{"n_layer": 10, "d_model": 64, "n_head": 2, "n_kv_head": 2, "head_dim": 32, "d_mlp": 192, "vocab_size": 1024, "activation": "swiglu", "norm": "rmsnorm", "norm_place": "pre", "norm_eps": 1e-05, "positions": "rope", "rope_base": 6890.0, "rope_fraction": 1.0, "qk_norm": false, "attn_scale": 0.177, "bias": "none", "tie_embeddings": false, "parallel_block": false, "init": "normal", "init_std_qkv": 0.0755, "init_std_o": 0.0169, "init_std_up": 0.0755, "init_std_down": 0.00975, "optimizer": "soap_variant", "lr": 0.00522, "beta1": 0.95, "beta2": 0.95, "weight_decay": 0.083, "lr_head": 0.00624, "warmup_steps": 200, "schedule": "wsd", "decay_fraction": 0.913, "decay_shape": "linear", "final_lr_fraction": 0.05, "batch_tokens": [8192, 16384, 32768], "seq_len": 512, "doc_mask": true, "train_tokens": 80420000, "steps": 4988, "dataset": "wikipedia_en"}
Each number is 500 + 40 x the weight over its row's rms, rounded and kept within 0 to 999. Layers, rows and columns count from 0. Numbers have three digits each. The size before them is the row's rms in percent of the matrix's.

# layer 7 MLP up, 192x64, rms 0.238, rows 109-191, columns 0-63
094:492431578558471508490558457468555539542457501553549547450474505522529497504465533483469485484463502520515485498561473365519483470542560407492498433537493548505491490482518560494523508448483509
102:560567450525485489467510538437570492446489510484482486519534501513560500459512479516559492466465514511509494487495494463460572539470497481504460463453486495460511482502473576474426371520584425
101:529431552428435450409554487513515531440529526485466579505489527453462565553494499515440487535480510499490489469456503502533515515539504444446435536441492394466538494517497520515488498540507457
100:519541466550497553541570503513422448493507557520502396585482454516480486566516469473490466497506540540458462557415532567514518487508494558532480485458464471527569472535495489522486527436518510
110:478487502533459539495486573510497518494477429572550539430524484572479481576488488489498473540409500542473541474494543494492430582513487495502465488432512546518525421528472465461431518545547508
109:515527498519575528514467453464475557384566442515540515482405497434510456510528528502522447478453516544495533479483500508477520508535501605567477509495485435554475471442469483465505516505530468
103:534467457495457521517461432414477445469590445548506480501509556520530562485541515504468488443527517518532501525454493541475519481478647532505489510446489534554540512482552519547504528462509482
091:546517470447435458439462510486488504467530568537528541486489487507515517593546415498433477445488469519474502530533546469478454479590451504481443513545526430516527436546531533451503476451494488
096:561500523449480494550543456461558476601472482508503520511434510434493503516463502438466528545468468470474500453490525562562525491498487448562510396483551496559547552467480449552490481462500525
103:521450557484543522473461443530516477463519488485473479422490478493512513545519586561471542509496547550569471563497500451453422505546459446503419536478488545473507545449463515476554429515501543
088:564446503511526565517464444457457530524495532517476559452485476529468452467426506494525496409558506434525448494499498580512472521470530466517497507390506463550468465568490501519506510504439447
101:410464484413541488491498476562438563495552481511528492548405521559524487478510469547507458526441468508459488527516544473540512501548498511543498526472546409492480459539424547476469530545504528
094:481525480467541410466438503403516467474426551481544473532540507451526519434480496544495513469538499488456428457529551495501529416567437490497528483523485457597523518469531484527489527520487503
106:503536529421561519485544543481453461424550515412499455517504513490554483447516461494496509539540451530543513507496509456491617611540485534474460460484498465535525509488495534459459502506556484
106:443542481463459524505555493473493521437553582534539519565482447461451455459541418550420496560532550508561514581531500478471509495432530437523505499506533495464438509507526463478467500485508502
101:541565441535485537538456486522478480546504543487537386548537590534543457503515399501502550462454478513455484491484562439574486483504477531459474499574480476519521476523529504513511495466548505
104:482520523522463466494471471491431499478519508472557528509414474435517457512387523548501497465553482484556487464497454447621509461542513510543504531511519409479467527506464522466511562529542486
096:512571551500538476454515586402500469477546570499419543495538501476540431472572468506499496452593568545454496504524472506484516488492519446484538527465470503501453527515506479489504503464573527
096:518532472486526562455529413519556531538464490493469469590486476415540467478559504563467495470475475483535534532483484516523447537490523504514512531548427551503538488603441466468525525504449554
095:502474534456490508529410551459486563478545512520469463505487444497522595519528591489551465457517501417428463477457488493545494450460457493476503512483517530495425563473466432549486509520466529
107:483467526504540503459438473505479515435532614512493444464503496481459552481523524506478521488515559528595467509555500524510498473495493494564441534458478523532463477467355458501492484463493550
093:469547550485474461431519456534481461467433483546533497437466549576463487502506507558389494511498531506492519490467441571537520497485517523498467500496494517535429430513519404509496525435448522
104:559465516416492560480515515594490482564460447531519547540534470504521481485499504482520521514459510519485402531539447528454517508423572500486537483505497432486561465509485597524509479498563480
099:440535526460495549456543441474526443516509532498502556535510492492430409582504491430440488538549500533533471453448488503492556513425475446444469521485506529510539489510525586482492481554512549
094:527454489573511531491561496495531523429425492497446485452477405497553499522509544485533482485496479543549464468531558546510492417482439461510478437531574455420468496517496512444507496565478491
098:481480544542494510486451500440532483470468438416517462492446495517572410491523502541490500498488514541449518447469389451422491511533510528561459522476476532506532465511475517494475565414467476
090:576527426521455526390560543579500437511504506445514503506493552530481479445483542501491508505519438527466462456481507597523494475515409524429481486499530501533543527483495496517464493457473455
101:486492554508522505581520514474623541538470505528420511450467521463514528524477501545458462529424508538539481546555509517547521572490487512456559463511542525415524491454478489472501553480526556
100:535485480459566500497474570516519522491488526498439518522521623501530572523522479488522456478500497532514423443514524531533517482506473562467493567540522497447516525469481463496555492484598394
106:489430523501501551448470499496462482530471450434513556518483542485471521556405488480503495531521455565412429515464521483479497555468402507435544486505454492541468477505493486498481586443524497
092:498503438493463514562478495507480501488544547412457419438389513461529439482472480515509510481494473577537485552478483578434513476520461460533451456528516494483535506502554499468557485529549544
106:489522399541576464450496456494532483540520588534552510541548475542473587479461454459486520520519541481476491524515467466505457491552543492512556523486523557511537518448601521519539464504456464
102:434507569559539478537527521544522578545462438469525508474534526560520443493480476484464526499443517510476444521498532594567523576536517477497423511503510546491451487470474464548498452550526553
100:598483481461459458536512492477527477459500551460488546476499580508500513473529443445487631491556568540474464496542468531505472500496498532545514450490513469515548463503487583474432511453544491
097:458447480497496466494530375426485511420468475501476525550587539534445516467598493509532483469478533472471553474504597485493488548504558447515513506519523500506504511560500488470530534453484492
097:459482446545471480489509527494577535473505458449521433513506487553493511479519461489512545412484455505452493594458549545457471476440540505498522513443525497444513476488451449564527453605509508
094:553457583530527515550490518534480487501590530424500413434508470532515518520449525521507541495449462467450530520443537497447546524500539438447488478431471523470491545488492568541520500561515461
099:458478527557514592517529458448489483499487486509458449503587476494515575472531520511561520529491520408507480525533543494486523507458551524491521490568510451433554439523463496430511501402505464
098:465476550435522502566518535556520498566458555494486518465461441462461415413449450569521486488449552516513520509511421499489509500446466524471418463551468469533489474477531462460514471526481497
115:410528520531527538528526528470529511476522449489530457516450504543488525533466433504461592495453486406504417503557500440482511485503536479520531503434471545489460604510559523530499547502508464
097:501472580499470461520548482449537489515549553547501564457465535464456554446497506514407490546434471549602537530487538550500501498487454471516505489506450504518538529458512530432541507571517455
095:527495454495545562574515456512497580493547468449475480511434617502555488492497541509431438465549461511543524530495501427506561495504557567524470519466496506585501497521511521504451465507504478
096:473496492577516536483513469430503478491546453511526460589537499523503566565547521501574511473491535556498523464536471526532464559500484436512485531518501466534596507488548427508502514419442552
103:441464533527496472508514440509479567482574529511443492494518452554448555488458547580562496494490467528506506530510509530465509450492592471611475519480549514538457508474462536557486473518481429
103:507480400448455464536475448475507427505495492513530415552542459507504464464456555465541480472559465475461514485510464522453522496418485496524552561539462486596497483558478490524506520475432513
106:494482479422517476468422511448529538403535509445479507513536500459552487504514505516553513408510547539485559589499523466507472554512439534428459506462528555525520453488452463535464499527458490
099:575496506491483559500540515474517427447511527479493490488549534490451501463463562437464518544573481474498486539504478541486467498456482494565531483480472468466488521599414405557507523419504480
096:497468540530498492531450453536547477499510539431521472387539459454489534528517508521583445539487540486508507495527466507488532560549551431501558560525530531486492521524471444487552583441547476
105:466525540550419506478441470499448478486456496511398448473456498551500483488491475584494503409484501530486518486458520505470496539565498560517453506487485499446502547527490397440497542428513518
101:569505556524553530440483547513537441518501504471430497436488528436459493485490517481578528573514531530475543453536548509517545571496422475467526461444477533549527462455519517477540572492469474
094:500496536489524543423436541494448525471501486512550505469483492463510416463604532533522536434491555464531509467474530524492527524474425536486482514514417469442513486490478434445498556525586495
108:509555457423460539495541507487526474506489501586565531552531486533509481484449474580500439514553425475554516460503459504448569469444485500448406459491497492505537473543541510481464463532543468
091:504511536431503511549494417530503482488560478524513606435467450463469571528553553554493554471476433476496439563517509572463526474490483493524483530466516566454515523507475543487446521490550505
103:495465517520487520516522483523420489424516463588520500584487456501517529453482544593421501516498512485474526529483597524557429531478494466491476417517449527469507549535449472465474475477520509
093:553522494438517511513544511480525506497482547555419518510488474530480473512552465533465544491481546509507483505588543523486489463448485474487517436556527468568525464507449493370514598563519505
107:547477469500493538576456505397479460498560502480542453500508521537542458517479527435487531489440476500476551497455426447505538502460519476561540505454462501393543464484540485546488510531523573
101:423536511384455465543462434488503457467487510430558486493501466502544448509470491494446543514548504456433512545438534462557504477521467571536486446522474440536503511507474558450490537477493494
097:502568525573475496517428507460480562544471413493519446528546475496506475483495457496467479461459485479481491466542485509414464539511418482484438522411513426511471466441533520549471474472553476
103:531492487498582566507472422486479537505509518543528458508497551590491479459480506515508475520506469492522458475522439479506497504487450484494463465574485524495508452542486475346482539494583440
095:556522528425492569421455493474450439503480471502508562514497464436424459404464430464505526530532481478494525507479483491550416497525531494511491456526459412470516440470524528509491514480522476
106:509513489506535516541544534496503518531534516478529460421534485455506487457416485551551511426542432471529489512621510529473437493471551518570538542548498440524489479515456505541543458490520568
101:459557559534474435490507487533541508546546458522526500519431496573555547497461454533514540425478497499519428561468527453501459535587485506535504511496481471538528500552442455462534453450468437
100:474481486455513488429515392570450534529530523415504517493553521464408537508515470461482464454465520488520492523447474498445534552494517551517462508481522414500492494508558470456571483535558514
102:494510514569460496422534452583446470487502526428503526561513446514505518411537522452475547523484569452526492502481500491489479412489542502545410471528469448472502530521490437495530457551495490
099:489557487413441494517567585480484458468462500472485423486507551515555496571461547541436524538453495521511447533450531512435487534497455519534497532461552456556494453485503509462570545506479481
100:495542492462516572471442467487566446569466542490454531477530378492507513490502478504453572568509515505454583488482460472549492459467509522506474500463489531430542466495573538500539460512542509
101:445399456552531548530499544489491509485469526467541457602531533505480484516458505510479504531505492517504513509530454481474460558547464553388435489468552532581512499466575491540489513468473487
102:509494542502560456467520496543507450544531527526439522522547608535452546460561555514577475493466440503505536452499511515612566473495498536529523507481507534592519448508494497521494508542470509
097:439550531480447562575507467459470474463536504492504493514492451557452526458497498444479523442539548471529529495509563436499564567456462444535499517491415467455486485487504468458468440429525540
098:494561565491568597509486490492483509506497527544497440496472503527526484496517595493518558529617453507535568498510449470518467511505507509465460550513481497530572488535541395527470476489481470
090:494520498502406512476474479512433496559500506503472475493498458544455456588437510561557474505520529468422479496504549514490472496474435460568470456518506403470478469572489457484526479521499416
096:467471471462502513455526494444496536508517532626517525481573502545472578506509484506496461496506506458504445404479442519501522470471542513495414563461490468512427452471531485491559534503569513
110:506574486501456485456513510609489506531532491506546508476422520487531488462525491499523496394496519479520482494505512506508549450564511569486586457425411456508534562496533468513531522436491490
105:478526520540503514524524481515505523529488475484520453534508499532582485544483455543562494484552442527447472467527487528502485564547501547466577509496541534415457483480470496457522442353481449
109:528536502489511499429495448527448458541430435590532481500538451551453550479497516502542479420518540485475538558507511566467512506534474480452510585503530512504586489566500559502513450492468531
100:548532570567472477446528478491572478523532472475509500500529462453506526440493514411490541516453439516521479478497529503525519532543506582452533477554472455392497543413520511438497532487536505
107:513484493512541418534499493526495518477487419484534566464553547590495533532485468473565459436532460498525468551520531515506484448476464466446447506436578418499478461551536531474500494501480568
104:540515451447512513445570488520459406512493447557480513456456519542567519461522458526535454471533504475533530524431508481444527526501441475456466489582463469492505498569517451436540570491528494
101:571528502488506468469486479447500476493463568487471525430463495485445478588530471456527515517452561460489542425480488539527477481404426470491498537412546505518495493516517590494481556517495536
117:513431477498492491521484555517474493489495479501438486546420476525442497519539542481540513534449526501544525510433559540465455536497491560492512559502640472458470482480471483455473418476514571
104:502478490494527505446507485556455563516470566486546589521511483532492544539541570485561512500422431502502462422462505529506429528482483554519487479505462503543519523419473574525455541472438500
105:559521453392549482475526430518522590519413492457553520544529488533511429484462524524482492517524517520481464462538535482445510548520509492486503525474560523541515561472560551546476501560521445
100:445481519496475545541456560465434504450554567502416424519454460549506501438443474497472485515522440481514532504477508497574497514491515479542421462533517492553525506564446455499418494513491542